config = dict(
    n_layer=18,
    d_model=192,
    n_head=3,
    n_kv_head=1,
    head_dim=64,
    d_mlp=512,
    vocab_size=8192,
    activation='reglu',
    norm='rmsnorm',
    norm_place='pre',
    norm_eps=1e-06,
    positions='rope',
    rope_base=10000.0,
    rope_fraction=1.0,
    qk_norm=True,
    attn_scale=0.146,
    bias='none',
    tie_embeddings='early',
    parallel_block=False,
    extras=['local attention windows', 'value embeddings', 'hashed n-gram embeddings', 'learned residual scales', 'capped logits'],
    init='normal',
    init_std_qkv=0.0566,
    init_std_o=0.00943,
    init_std_up=0.0566,
    init_std_down=0.00943,
    optimizer='muon_variant',
    lr=0.0171,
    beta1=0.9,
    weight_decay=0.0039,
    lr_head=0.0149,
    grad_clip=0.5,
    warmup_steps=0,
    schedule='wsd',
    decay_fraction=1.0,
    decay_shape='linear',
    final_lr_fraction=0.0,
    batch_tokens=32768,
    seq_len=256,
    doc_mask=True,
    train_tokens=505600000,
    steps=15430,
    dataset='wikipedia_en',
)
Each number is 500 + 50 x the weight over the matrix's rms, rounded and kept within 0 to 999. Layers, rows and columns count from 0. Numbers have three digits each.

# layer 15 MLP down (transposed), 512x192, rms 0.125, rows 192-216, columns 0-191
451461593431427433521504502530433543592432401511527517488523594523550544650471562559576442495482465442488531530402509481405560560523592472474508499426511591474440459452501417463475553590553569435513446480496572470382390509516407475507497480523388433566485438528476469532547547495538415444581578496503570472519475468515499551542486482476585477507536516484544511453445514450489429550509519506478431465434532575519427539581531538437601513572419497498527443577505534507559451550504542502469605517546418605490549494426508514463417524550582518431428428502585573560514492520493484477
516575423499553535544571501413432417393488535436486541547629477537473527525497478505603524494482545568512523459503508514529511523446489501532511486473485578506452485488504469571402537556476492563608546492513544568589545532534464528480457552531539559545532489478599508521545471506476561537484608538469496426502442553410608498498540511537505525542497517455500501563545578474454465559444482529475482447454491460591451459635553564521417497434454564567479538486504525459436427549487538555528445436534513523463427413510437460529570583470424501460455526538398490559516516466563461481
454483494507535546580404539494494539551528566485490451475504543494549497500492480530522502513577514342426511523486519503584523447466570502583572493549499490553477553455513448537499404452491445519485516555523451537440530497447479491572466462491441463467470535487586473493530557520477439528510443481457430557383553453523487521471512374547471542529446422519472501443428487512523388448469398376519516534458529529509497570527568495491517427566508550504398517445400508479506503420544598494547455543567489523500459520672507485438500390550537519554470466391480469523494545488496558444
499483408583535376492538426596526453453465522395520535487459477511529505461494590578486555492378468407419452528622569495469482469413462595479440545508557521488539520491529438513539500476428535431567582580502579487558443533474541526463497522522418453516455559485456499505458481477439523493569489487548481453516438479597481485508520518525533511429519537455409488516418450518523531589486478435527521477529513471451500525474530503390421496539527532495467480531417510463549497509535430552530415443473539521467539515466588617504497510517545535488483531559489476554529487542521466507
595529487597540572509504463468499508475417494445444452517477506450506523540514425435586446687515498473542516540504501608545478378511466533541514602440493502480466534439505516523434455539430461496508493525507531533443480449497535555537489488480397510558469446430560497524477522477483521523334481407531369562522524473435431518525512403512544470412527487526595473504615514484465468572471533606615437551484664399482534475520441460505486482455586448581445548462509521529465444422550513501497523423452370502568571371600501473557514473521433528454631542510338461471413487437455580582
622513469428424536441447556518532509535496472506506452474530569434475434542471576464477475472500539403528407467452500514402533541520429480461544411461478487560497523617464398554568532580466486480412465511480450479440470484543513535558491475421487511481544539512562520546555490503564493502563546418470554550478413553674557528519556437395541486491478496499602393566528485504357518521594649613485434549420483470484492537446506509494511506477498499448454470438468535608669546456424431498467509456560473477485575510477545514408548506525540497495445459518443593497527497462441499516
509450487483442610377455519414518544449541457450445510549469563492463498503503485571542479498485484469545523572516474559568497521480562470467544519451529511477434536489381458547427488423485472480534515443532441415513440496475442461496501527501466418475528528507516537554468484485525474505506493541547544594437486524422484576611558484505517440462574546503448586495456431476502422424378506423525484454461509487457468515485542526480438502505557490509567459503500472426478468533519382450411480529489523575600503583512583513458432505474444501484469446487532488459468477479428496519
586526520469393513433555519544442543468499525506512521506468518504454520498450540449435451498440559582566460515466420502501511422459473565516565498494522461483485481518506572460548459487528506492425508434543430412499534496487451505503569447517496561460408452543534513480493538532497481492574427538447489473522457578739573570522450499545509639511531498555510487473494486530480500540504561538500505465473527493497537469456526484451569481463493518573472461420558578423470526547530447425524464505453459561578570493477576484460547462620572525569510477482542536493471494546463523479
447439527415551544529541595554533532501503544488495523456503402459514510469545542505505470481512491423440557460464525574477523492459515607506505426492436507465499434509479454515461521442414524547525470584460439479526531490501482431466413483586492481456563520493522555549612438524565544431472456483503444560390598494636602559514526496491470515487412537552428502464483522451510487417474513610483558432517581488479514509561474553470557578454487498612532511614553497538533452446511434520453591501562480551482570542481535498543516484452506410389540514446446576491566484506527551528
478473503518489538474364424589518534501464422483496547538446571497459523568388468449429471467546518437549470552456530515521463446480518454477529533526526526541575440582523426597456604535422479528514536493568517507464427482422490469438547568516609527449551526497576563447423476491537516434523520557556483533497513425444484544458427492517501411501481477575489601427537454473520478503517463509468519553485502548509527453511539490499471458454369438534511470479527417491409550496534517498599501499524460414531560478490623457480509565509513533558521554426539539420485559555455572480
504530518505582426485517507521502552488433432543510524555498442525479487482514581552446476512496570543514559479564593535523537544496409418478513471509548507522439467602452555568535474533558576541451481465365583485554360445465541441555525458482530628432444498621440510464525488494575489546527471541449527500472431520570473467558548509477564573499483527564501478437542532534429499426454517403514496519520529443571492519528625531535497509521463450501518527521540452531577503498496471398511524494550460554538451559486559543462449512478590452447519494478481430410415473457458456481
531471511446373570521479461571455527545595502436512471498431505479516525468525472445458443579439633451403508593521520615538444453488513550438497581535521462555432567509495554511483462436592473544527524540493585528539545449453561396467569556516600417530459622538463472469519529499400501530529668545426409496481604475434490492486392584501563549477467520500540464463444498571419488534513584540542441451490435544594562597568520581489483567459536449532476500535505441606407457610409469438527524495535525489520461540468667516447495533508536485373568478437561489486530557554542445551
479461541477436491587478449407482419510446471449486562523553474451599491557472455492492557445529481512498467584500511539490573438507538542480483438571535481506482472500498318434554476548547448497436486535455517517632519483478571534508557557509591475427591474535448467579545492471545508541493527514491443447576506412578576577582553488485605516543477450542473510350481451417419602511481374464567550403489527457601470507495491480554474582548517473559497516584522500480401487402629500502436474483474499508441485443602511438465514459543506456468443406572475555510460441510473512563
447491531481457475479550464508477486466514376498493507478489490444495573513509452555477493569533586475440462408509494502483497444497449546508491491482582476539542440438431496463579478568553525592494629555519500595525455454474553539493487434420577541593465479540494531513482427508561460479488573521496512464513462403511490544522485510469465573541492533595423542469504504577560452599467546489560530585529482505479483534501463375523465527557474435509499571454638523549479569450556522465449574490500484433465466455504532487456472565407527525521475511557590492413482451477465484424
473516551554430510462485536430526448517532441496531547399480520442517496587491486425425502551507481547472499556469432498526476452471517433502432506526489489549502609449556487499491478433467518514477464469508510551510453568541555537586559536473426594509410584585506404482540467499511481558514478375591488433539552535488495482453481514511467513541617544486567531473519565484518555423416486460487476498545428499558604439482462517462481437534404518544546518531551466467421501427513483484600512550519522593513541527418325585503589514499533495454576453455465539557510416522578500507
560614478574523462532447539493528501483396469453476469535461553523429506512480556459445539511510543541578492569560547575519482498572465531574444410488486501471553517445591549533469430510513488468582490460450488494505477457461566533523522494449469516527536499401537460453474414543496518575533472674529483435561571513371561470382530514450486408502443471580515493511438480509513495512489465533419585554547461474500513483512538479475500441513469559444526405465453582510542565445472454453434507480519498517510439539537474400537474445608577504474472430538579502532542425438482544477
520513585472503506440520533478481500542459551357439545521559538458474461493392530528497493553529516557489577505476555533523521450376477497539536514437438518456500456571541489544538456559477615483597552555476532561564481573538445586555475492494571449478402542457516418624474492423503488483471517568472557525532461570452425503421405545534499528505426459533534544450447540531456513468437546439471614470538513527467536501451451525515505599536523482421532441589427479533536440511493565466533393432533512369477519490449496436514471486491424500499514485568590448522547477520441492423
524541534531432480508435440457570432516519550522461558541469587487485467456501544430450560482523462554546540504582524448491466412498491459457562452502503469501578482495580485485563480490486473498527505488452511500491569494541554473482525525453503472507460389504456506524569504519415564605411520504602446413440450460447578568503444485546528509394593413520457451441559517475496579481532495594462437447507444533527412554528447532475504481467478549493489433441464464537532479546575475450396590442557515507523563490565508542431394469616494558506570530524424574509461499394515482450
556578549592533520539485545479649475379432476583508553429536530488456412505470504486519398482540522489562483536469465587538517407464547481506442524524455558458455455555598583559536534469500508504556501444530608548491491516514513524515477523473423562546499432503457462486495527467513446460486531540428398484473511542508583514425550580541480521467513584466439601483389510495476533538518483529412575533462593530496552504545511406401559533580529483429468496563393500551449504540527505533416476505490578602572548494585451502566480506453442516410546494568437491491555494449541612481
451520469444569481539593501513574480453426463465503552424573545463522433538553514479524441496491524520484517471478509585555540554425551499552475606570575486472549521529456437453531491496455463517469523391480510385548414415557544495474484497400508505405576558579545432498373543462454467417564489587428626459506514579509477529521452461470483491494445455597491468464507504516491543479512450542473508461457563415608515480490498533494472562461469438395520377477477498535507473476508457492498514509515544520507493454559450535512441600452485522491495490468511518515506536607535529504
392555523572472552477582454500442390457535530541500522494551486504448521584524430470413547565549504402507437467461495552557533509456523448489443604517521499497470451482483547458509335535487543524571424444583442515510501522473538517457482581508496457542504482516496444501464521478546530547560555461453551534469523544478560472398437494356545500474538510463531470554388561555457520516437447431524476546526499552483488562451504469551493532613438455529464478525499486505522504433436492474507562565438449466565510512456497510489546405606453510423523472538501563559537491466568521401
509558483507578488538580538444533558481516522516539538547395479464455462551418574518540602486508447501499461570532527469503387574585498484529461441540607476516554465473362493483442500473409547517473473429498520388495487417459461537489465543500483417445537496518486534554540532513505512529517539641530449433564526488701449456529496505473456523479530480541442452497526537509549501416562580504546422491547557499495455506436516474521560500493503520417553454552624577459548477518583465596498426550493448457502466451495490535505565513458549505559479509465517424479518460525462458460
393463501450506655489525613404477475464526527477508480584546515484463520557528551462521553486469531475482501503507504566487460464504517462545477510421482438536459485393504550510488519512469524501554561475502491458509504465469560530531472537571517508512420425430485531513508561453524535552540529462420474528534467517544429514529476539523538487512588531540449518506512587458511513518526504542487508514583469474522452439474511469403514429569622557548469504499583606509516529552472486493493559543487474515439471603519576483404504458563485484462450457554510514529547486533504461514
514442562495510475615542459493486511600568522513512503511447513402492482458566560555476529327649537409578476485503429525492516554435441565536562499426472470429492494563513491473484524526608521480471504475612454484565607558425535484461433460468487495438483511506557508541482456510507467557566499497485469453434454424468521507496512503566471592491527545496469488509457511458507470460489551561511519463477539401425597470565505470523496506510516596517499477541495472479578488523561492505464556455492357455450453536597466439553551500450509499486506465484528476559551606511514463558
494513397504453443464514597542604460576532506593388518450621464588456545597422471547526440477457451564519496489520555403520486490541417560457437463574438489499408477595601509448450479533481446494495435465475446458503570598532547408413495423518561483483509432533486505501515533475431527481518507546513485477523579399526509535467404562491502449482471474477460497386523490600468548554460509428491603460551476484432440540477439547431536566517612473510471494447453528455517413397562505457565507554518579532473504444574497515515579557492512598547490492481452503594570540480627514571
# layer 15 MLP gate, 512x192, rms 0.323, rows 193-216, columns 0-191
486568472433479426539436501492463433538395481474406494559477476481516561488452512480586453514499447464477513494396491484446428537493449444463453510477457587516554511473533479520459454512490464607525440547536491573521530577440480471490545547524572522453489442466521380529522541524525425558487458543513386540466532432503453439511512576508504386459563498562547527459484414485445506470571580492544495469502584519541489461453472599444575479482378449501541625524491464546469512433563446518523439490462511495422368527542511558510484453434511492418457487464424524434512534456506564508
466441514514463522611475477556417518543591448496539489439566544543465514508516613511505436541455553472505399530590557608488481527413532348479488499555541422538468513482522455433473375514523610557470523552526444503521559458619584456466481567477511601515547488483469474502403527524502473435534494545489514480516450443520489448526532496397578462532475457564492584531477438561458440479393398467491473460442492550504505460439532486520534558526443505557549531495452510455500416457416474431456501567477512539542498464386557552498497505632508538471550511418629437538565457585508472513
500559482517505512495538464465587567521477612486499464480564524491625517483522506468571560466468472485528455438522488523542489443537506569469490536440467501637445480515396449566557503585531635556494535507467552504556454459425437493450524517449479554588485440536464519459461491576486572511498469487431546539482507499607471442531466533488434587530444555583454536577518458487538510562516477472446515461456495591502452510514417469514560515468429486520485438593448538529376401453485476649575548552579454521515468509558592509457529528443528539461550475526515516511515495448572514527
582469479458511518468507464451359501512418501464498566487532508536543450627485508433588542565514518572430527515533486465574539359623575397471545467432509531488467470564567569471564590517463494543480452433501551564503506442356552542386655358412541499475522486543488453530521443574536485638520469377577436513463554447414574542510583443518566478404551467501492438542523420486484468512468548564511542491397492539482458415491493529505581438512468522533494501500532502529547612454534481662564517537447431540480590427517483451596523561425464531521509576528457495439472493597547640480
490565549516448501450520510470485524519567496475488507438548500604512610460392597491443583465420479367511533439592486512431425583519565460437433530557451553484517553544435426611561533505536447457612580491507439556458536444461504450545358537488556552535425427514545489533531540474604377534448450487504452491583501536505498621462497547600501464522480487488392517616546476461507560520524491468417546524509388575483440474494516389446454519548532514500592509440492525481577533455463557496518614487517542434402531455427588449525535481449526430563482495476424522473529539555564521462
513496544492481583509474530452510487589516536422424431519565556529547518486530590525422576568541450457485537437547524502568464423495452508515619591453554485495488484449480514516643552509476519431615371450575508545470534502573455473470557562549494521482428552471459545544487587547491503526418480543458411562423551525506497534561512445563551544528488588503517493427539560538483520523471454575484621504482510558469583548486502395429518477476474532524455473514458398499508573492477523490473516535444463500562476510457586467473487471610544545548505513546457483510535403546515491462
498465400474515510559410527514486521464439498443529483518472474442412565557501509495500488449518456383365490433547510503482491533497537483544519522478480432445402512515495503550521502496417417471600517435500568517460488469544545499522413533497500451552591494546500477548507496455554546592515548534476641629524478469512496557492520533518554476428483523479447549468455551540477535500439491352577444536584419492504601530516529523405423508495530547481517491484569520491533467489535491632468580557488502464536441568554492478492458413504459534438524530450494488444473546544489464516
570413529484463603495468499495446464573430502480559422473460499566584539522474552517492460440535551500549461523490551514474543533425525541547440389537334480549468467458460572503540597520542538447546559525483460497507551521446456538484442470465495518437508512543452549416511413448438573488482546469612426470510508544427568498525574498554567563520515519433469470594495411479573451492471529543481522557614486483509528496408538512460553550452539533469531514484417461566616500616496480470440535486431463469489514529489496411488515499432414477388531616559483444491518525472542451477
506496546519500534471451419358461530515517450537520490466400434478511431520465442426444604501461520521463376516511531415396397427482570449406470513496509436522566525507485478514514590548438444394500483503499458542465497502498458455510488514426446434447513569616523531462520459477608554405505499502522477509495555485586463490467457528512468557610520494482417465590499431473591486500496507547476499494499506510515489439495501577509489405443508453477473511451559463504504496464469553500446529557519571553378539405498578531501512396541498554565531542442633544491467472570490432603
479440469519454498481520513602520500398568510576571551496593541425492463517522498539510511449541467451429578510502535569541530475539495497517454439516487487538522536494487485432401543462493573551513551504554586495433425480517397504478369477463491406586542474467519485523495564436465460491527378543528391482520514548463477391477475550507595505450544383569509437417388472394462551513478473496502411592405499579457493406468508579465425458498531561464464484469498550541463538501513483473523553521450491534482493530431556493518449548498494520545458503508447510559535560504456483500
469517453493359496511550520516565488508427460452552596495451455480394486532505586444530437542521498510515541501585502439404542447504494466525512522482537402465477557500502560511525515535544500509517505492524459599554483551428490441523561532499477470398569549457584519435506532497505506529571492525400518535474504488490445401574423484511512481531594536488565556487434444544553459437484429540439496468505492516472551496533514440432505587534610496449596642517496545446563429502501504566543516484442506543533430494510576471515584495456657455565502483484482515506464475518519602386
491545598474516375652472520561556493492619470542464608476472529468518518439542471475628545559503543477483439386490498433581479490473485453461570510417449553462516520501477450511552488492524462467382535542463488495426550491521428372442466494449467530577459406466607546512489569382549490410448514552541536491509451428514403495450496441528422497480540501476462513437479492493441503463439543517520634484543555426469511401529494546548530616521493459378497509493521406479497495484454387470480477534473548601430504549559560578440496560530531535487456489539452439544389481497437489447
530466556472491481506470553435505557543496484424485534412409489491494458456496566512476558451568552512472584497450582491529481485503508477492531484525518508564509574568460454636423585502480555500557524462451516562408501544502516453422480550410529475453471457511468513492559504449471500510470502484442600559463607491557479470520415520561496479386529467461593525508510455581559451490601450475516470371452563544393469479518557390493475469554540557540451517438481410444645458530549556494449420600583489463529476534452551545486477541514540411477482529495531485519540490508504481482
599459501483465496575568508536500447472617518532438496546605404537473495591471527435555541496517515446548422533592551455461420464450536492470512490510555644548415439546520467466429487480548572496527595531524420543562513545341495485575675457466507483467461543437558533396500513394560589499493555505524549523517541455468449485462470517476548517509483469436503448438477436606440522553513426410548489462496523585414528523517496464535551489493541521511502520503427524521482525490503451477430474482500498514497451447529529513493499477470508514484489419406574534449515464481532455481
413539448526452622534637506480513468459487595470547551478589505553468545449522517431489546551427449506477598535499483563394506542544428513550469527491511445444537569513569522482462569550488522629543521511487537522474522492462568440500540500448505505441550527563450530396478524386560599575552537516598538583533466484458533513471477542502594474545473488559450560515477551520542516465561515607517590615569546583557597485402485454530489522571537536465478552516638564545457435549543543549606579538451543520529590466527491462466515427540484421480520456499483549494446500491490567526
513467509457456506437575523455450436480532509479574423532414603530452407588449425556500457525494468451527462425426473583416505474489470583522557463467459514509555516507513496486536495474450514532466438597502585465561576564430413552479475523476537453463457469515511561529498456517441564553506577475428456492530517512460447429373500548507442405552508569486531415402507526542469487551515499547498555567462463513451417500475553644540636595514613570547515434501480565451550465478467503582552488487508517418554519551555544412507516459526524463506568558543493448534523515515445571538
465531517497506529516499506393553406433454587527601453494522390435528496489448444454489419474507547431565420382493467457414567503443478432525472444532486536453551453443448481508436494515550431477477456468479521434467587441526542410479637524518522467460479585489412414572483455523451463544515494498395573394492538463462532471536441543465549505463494444524547450529441516499545542447467482549475512473535528398506533552484444486564422430462565479522586534389484496454509441436492455479489557534423469400448407541517561503476459545502455484512457573560540491451449498480485401552
482532553477496496456434454463478452571543442541561592491518486500492532415577511482539444500573463498513491497395400466559519513456573525524535460505554490551551465511420604532509441481540416532570543530476501515417541535537505516517387543543468490514522557586416467499427508457517530498639480509493505524468475541488532472512490612566495436483464601511580548561599449508417409540581531491484616533427523416484471545441519548507507570486473555517450422479579469434447426455547503592474582535566494414513497567526444591578440527464450480541510566536497521458536528432475641513
497584517475540557574501453427422540436507468503472576449431454529529514515554542504447473441409473490418535590470497493484517491451555445528475476541417466528494469561449559520539427453510495470432563445468592451543466465508495545484555577537440496435615462512538505422421550478476435512548440552485501472435437577559613452546491499433422513470473580452474482482429484492486457500565565469495455514491490494409551551523431454432464528443560525516483567566562412455464535488452524647553521586489526476620664494467487477430534546542509519480557497527527490473518417470581513485
443504497552487462527502517590524478570484493428472479432525545460490534484565597463580457517466530436533445590476576507539479464492507580501511349399481450530527476480506511587588575585405551515502453569451571505445556555541472498515467585466496488471467441526478465446587430498490536468444532461528582599514523455455460495504520512508480537499457472566546523427558477463488430402481480527475353541548485473545599454514442620499515514481486511489503521517537500611477536545450545394538539469577510538561496568484485472586550463482507515491484542530525438538524513504504502582
343535467495429520485434490558468502450515448400513468475431548449516516463522494451552474418483576405413506422416472426459462497478478479439450540478551425572424516507508502554516614629542524474515475507464494531488492553518499554596491578458394544386492513530467576444466423517469469413493456484420503498508402520525509535470477505547457546489452533470558520458472411496570516554506447491514499450500573472562566503505461464355446516520491486518550497485587495529533517502466498433530470384564468507571379508443442433486531473497464436523434402511572459574513451497583553478
526531443542470510496488466466522515532519500478402569463484423458501439590522546521478556505473468571547492442505578522532493542478426488561621384533507552438567457519501538493518486497520533475517397522493618478485517531490523455497494458472495496532540502493473555540414535479539457435551512558607533486442561478501529385505484450537477498471522535514512541554572439485534615500494463508538425425556422464440510515575566476447570558528460464461580465548486530487462501388497531475504512566523481408601630466567472497476523492528505455570457570486475525527421403462549524560
497563563530470530463588490538480500547487441433397570518524498520530527439527549482511454589465474481528416480474529494443462421524471556509469488554530481522613582471483517495420478506482423486499429481448470509562443508499519490556597524545507523475516566502536461481503508439584553509495471525501569504570499484522486516534447590404595551510562511540474465471553564537525494461533441404512479522436494352413486447525544467495475547562544513548504449534501494455464508537543512525482461478545483439505566554427552530462376454513605525495531468482460570545486555576445473476
475483610489459555543476509510450504538556440531491489447633424582421525483501521468565468427523523434508544499454495529423430509461603542519505583423549508558498505595409551474469489457516420518569526480549551517451566485446445456530477413526476445469522536493481528579560497484399470562387495585464524482559493523486539499546592441514521457499494469410510491526601509468526481463476434459549442539544498520503493484437570530495406436490532497535507481448491536447420452552564569520607479435418491582490539550432465480519480349565488503393518559464513507499553460438442475473
# layer 15 MLP up, 512x192, rms 0.339, rows 193-216, columns 0-191
470504480503429543584457448493561471500513415524519486598480447449583510575465438487423520594457520439442502525509544544442564499570473516457562566569532483512522482513587434423516414494479434518477463473450578491522599440548515538516587451452596454553508482533404530512516551522509481458492508446537529526553493513458483561523380393519522461460529518440461468471542506466484551464445406549506558452505436567569473420443447545524454493554517530522425522575504461499505429555482470530526441583572523556460484582464477419466514476464496534424524525494579576481577463589546537419
527542556523540504627547510507456503541511434557415458378447476527581468467513522470518449637459524556467486506480500504556490429472520426544433563554526588549524463605494512429520601511443543562534439364432487546490405464529532495544439550520478498492619420552480487524482540550554585489508558494494511466561581539512501440551502553494609475431474402490506475502539454613491493505456500448429458527502468568514510551431573450475608546504405601527520571474575500570381492446549487484430453598588488478613499400393531436556510493619479527505525597450560450564552462558406580457
545419481511474586495518569504435515523488548496402471383544492501561438523590423474394510464489478495534565474515500460500513462482479472547490471411529583545596496461538467521527465490453530506417521513499517594613476544429546529480507392480543429515547367541550468493555506554426442501465511565380478434567392492558566460421563486569504535548492525499506471532621448547484531505485476541478549585407504565575436496473514464475515537470479482482493461472518507469579443457618450519519546509528415477489503530458513492461523480528438568504470422514474473607426498424460527490
424454463461527460516471480436445514451475542464479563481610461483568570660478528586554505557447541585468513533491550574480429400543548541533434531489485473516418470518529665546534625484463437536444509505488624570483561505457452592482549497515424514511395470485454439479547539575450505564528405524477370450581365562416520445533593463529509530510538470572339485516485401533475419507417515504554485568397453504514483574421491419540483501533618464494515442493509491478535475501517472562511519509515494616483472545492484541517477443419523455439443488468398492542488461512516562481
438480493528512452523502557588493551579462496494516507474485581569525540590461478502530390407552456501464479472490525404572528485488558493526493453486592428481465458574555500474436520435484476542473368495465501396566447477458501521431584430550480543430563542475527498447430437483552432556510513439488518484365499530471667436526522457580574486346533516447432574493537516506515563500495493497447463546477600551577528443466523492572541535461466410508462518453428433480548589406510446462494475521451469420512504458405363466366563510489459480444530484499491475543474453559421507499
487564516512499536504557561519495489471447481506554453473444553506551484491507529568434485521454526432635568496513502413564428533481416519574554527498508521477524514533500536401476471545495463542445423486524537550554485528461533525575431469494504522503516523457548517412547499436514444422411401445483568451376477521478505462549470497547481544434502588499434473415617519611581552438479388460547574589502466522502505538448469510526527522515502571518472473507453456556547494471526552657520502555551498540497572516604550518399487500569481493577516518474407484551505471472514505492
548501472486494507536481527469475495510529452507451537451517468461554548517501528440462573486487535484463480521501437485430456558444450527549489520522470489472538416487390426500516537485457423517483499561486535468520454486467550572515511410609524606468495588448488499449485456508451502500439511410490494543508500529531429533490522504548405495573503528524440546525400554490529401497519437463489533581425501446483457500546507618487532579415525574479476529475430561464493527491505570568509490513514442443555518486477568470449488567460451482520470581520569458486395440488560511525
480424554513505379447554411478415387394496570553413442566474553457540510438566446532438494474444595544545430493460502541479505530478447540533467488384583438489600564520507500539535464548483456511506524518546471520566552389551458510578538435570503504549467428501521571587506531433489561501512542464533532522457577467384499449457420523408571540534592439420597478483528427499526485477546416467514510461474489451463544547498559482498516521520517475533481530499439595478495512540490473461595511555383625594540530518583483561490511507552463516546371493498541481438466539510584534502
526423459456512453478510522517553443554511467510437582578496587462484535460433495597475455489515467441488496444499439547563518556511409510475490411480531566401499439447566488508508492430457443606558441489433583429466542507517491546486470458566519538499453583400522434563473511479349457528441509448533514500552517526411549537496464504506546494469431459465594523500483467463430496537472534526536449495546486474487443546506619465485516520578464568518488450484546537483511513507540477549563514459541522583587488498447568536559539493417558464550474414564511484480467474449546536487
524404517466468511509524524497636450454568496478511505478587609504463492470441484590570586488509470538503457464545495425536521566541513615543498460479452481514515527558492559472468576511514529477544525448518442521554512451383488484523453545479525437470503458405494465452517486517576452466528456487597402487565553448604442551502469592535462446491431500586426574483529538563528571555486516460464479535509420513556433438450453501619478481485489550556631441473555488464526436473511501530609548537436568450575467589488471428398546538442384555506544505535551487618487563506509444494
481557490559605579460482465477587520494501545503513524446530491576445544445514519580500504516475537585536527394482555580522550513486517440565448475497610491460512468428527484431545500454467407506487478521412433488529467499532475520386481375466498467507525428596470465559469480555557512571449471398674490513490448522464578546467499496482457509541565478445502530534440523390456567465440374485524516481493395447409573431405506420620515480425388515549513456520522494486499539500378453527522484536564415488489497456472524520536521601483531504558454584541495424544499456499379447486
389478501570617524480583507515417542495635465511469571490544473527516512487554605493534545571478443468434489509472416483466526567520491513382390510384457512516522468626385503588475526419492506419438475477433537544456493497477510503463430541450472511453415468456496539559456600433466544529509467605526524450490482508591495469551501524583492535536421535475540426501382485544445496501537470549449560558524528496563456525555512496559602429567494455504479525529506494531520468598511470580454503477481550601516458584519431492577485446479455553468445604427510583452522597498498503557
414491583540516461510422395556530493498491538523487450599476370560512519438547498398520477427565416517497522497441435499510441521516506621558459578508464518421514466510538566378533482454489348493502512467428479503619567361490516621471444424600521498479484406481447530535509587591552535530571468414402478423554509555515495420555522475485448592471534576604504515546575443439499603491455546487479520519541479453583519518506516600450513507470555536461457558499488562524435551597441428518505569404467448529470509470437493409488558475435344529476476489437495454499408553487459506533
558456455536521479495496539572433552399481610438470502511592586538479433556515518436477482449517482522629420470511448515456415519551487428438518493491565579446507528556439546503551489575504526504509564537496537572504489482553486417507356493581558525439483590535495531541518545510453538403517485541526515452528459494480545446498552391523568535543485544482490474467446543516496507609400557469471410500516516500528591460460581490603540547478486462568473511467453536517445481533528497578469533465547574571554575512508507509375571474538487523449486452470498487541509535462501570494
530504546499506617418483442475530513468488534535478570444557557459572506517400498539634498371527455453451527474451464504530617500460560495454481561382480446449459530431499473503582480498492497435494522511529502502426470575526496583446526453501428491509478482601449525462527497462444583413553545464498589529441423660426473534519484449616576597468521551478459467442532490568541586479490543464521440397449500545512432451587463495481454534438440456488501452456463458457611476484493412447506469497536509498497538456543472408469545573478393472518469590534491467466491521444584427490
454481456494484522544389495482464448537509490494480502521490503582463468458430437513461452454561575462504510471526523470489434499618572492500559517534426454585431545590490496522489521498531490401526478425533492501470555476491511473493500591515462471600474498575460506523449510502595537452536386453449449541465518507498549536509481484401370500474535568461467537519513477502515540440532527465536440593515433505584535444490485391630487425540587504581500549447400558572392484515537512476394574490613517496476509506488495506413544460569513507589609469537498581547504540469483453492
423480433500466477504458504432509487445472464536468598499430478511458488516529438483555478550511454441474467493539543555461472535463477563543431484568471586470410446533418465566477494513434363515476527433558492537542430492480480443543541540500474513544386489477550446500410479426417429502537496496481502483444505582547576418451564522386484545519534548438534533466489583559548494595560435473460452599479517471428517516572428511524593547552468544540486524491493474408400460462591474535516422548420437495415481512548509523578536522466440587508641498444507411528521532416492473514
525509485483512473543560473501351457567495452487523494568473548559506496462547474475493415510518523555538533495504425375509496554407588543484531366511536506511543476506476453531450356599480482472502530436507465351492497568530399523477533516489621500594475436504494496480433520529604517539460498534486479516497452510434429466555475484472488568533409446470514564561540499492453439465549528449524556443520587444530514542473495501453499559382433499483473476436526445511477420559516525458575576478456396507499535499500492449522533580537612438492472557507457514505529481526466511516
483475639486492525578482463582507500432543527508520520583523493530453558495398562527535511479408504552483506466535563436488570453447516498521432436349557430541456554536505524530424517519530536531510466553527517544473501497544523489530472440537512572455463525529511425377480572458581459451485450480477387518504468616480538498541482457508481532430495458680551542519470547508550508444479542520437509532498390560472488532579488476509529541510515493537476489505444543576545489407465560498494492473501512547497542486501328404520523448557579477425565483551539616494575436438484523462
535499464518511569441522503473555503479532527560535539532428459517439581465475464511511513515533480535499576443587358480434500558459435450467461589539590482502505575457514521436440395408512478443460507417494424472566472478537511501490501457511527504513552557494495601554405529507489465586555517492469475543487471511496571497503513498489500560527547559387502492525402485561515515533462426446493610562465525496433452543535507395586474542553461481521503480462443516484486423446465560598467546545457527497458468487525517506434454515495475450525516451496517512440455425524503503519
564481547528424472582445373494434515543491526506446438483558575444517466552471513436433508443517421485437511527485479485495505461513521522527501519482486488491511517450459476469560508464468438523494522451534549452450570594460513566522535481495545567539524530501431472421509531544527486465652483507499517507449442490510472452472542443574474570527468506498489579463517576452422500534432598449467476488566518471536485515466492510530520462453463515519538462454489546454485542571486478527497588577477542545469544502547394504435479532550519548496507483625522548518513529467570465510
522522483517437501512566465461481496597491392572489517412435466360498526505493512535480457581583604578513505485461456517469604479485486483507461515544560457531464519578595521494512528404456452540467552528475478512463527538550550506408487530455549440465553516523505491498464472571520571602540491480580497473508497550531531586481406509509441461426505533551489488511488469463564486542467475465556524475465539577518463510554537563583575474512534449493511516527408501577536506484482546504581537508512551509562572481541593554602503488394461464465491502429518507492547536503564510437
497530540516460406451545471435507545544445455427424504517428607468526603474475524420508495549467464562413546490547479474393555382462511531595524559486534524520553614463531553428482461499506479570491481520462495471454552549533553462570476448523533485443465556509513435486388436474492480501572565551507497536514459615489455471464457542531525518519506546543494394422554536528511491516467464489518517472428537511451481497542499447481473544519517381448478481489517493487487472501464450560518422448543493535455498492427528468434553570490521528463520606483495640432554498461543456582
449473464511480531516492458469594428483475492536538448384485473449452460459538606422497526578509588471574495473511536573503418486452527472529538530394599500465480477480473489474422530505527471394487521411508500473453520570427470578480360483458570539617555544462518507555506504522406424458440497501536582478477478501510548424530503521437474442517529445397528401541573520372549463471432450495503442551550430539557546545531585506487488512494547594597496476518574368510507489613432551490484448464422484450510547494445554481430572429542473525518570512523524556426517528461395471541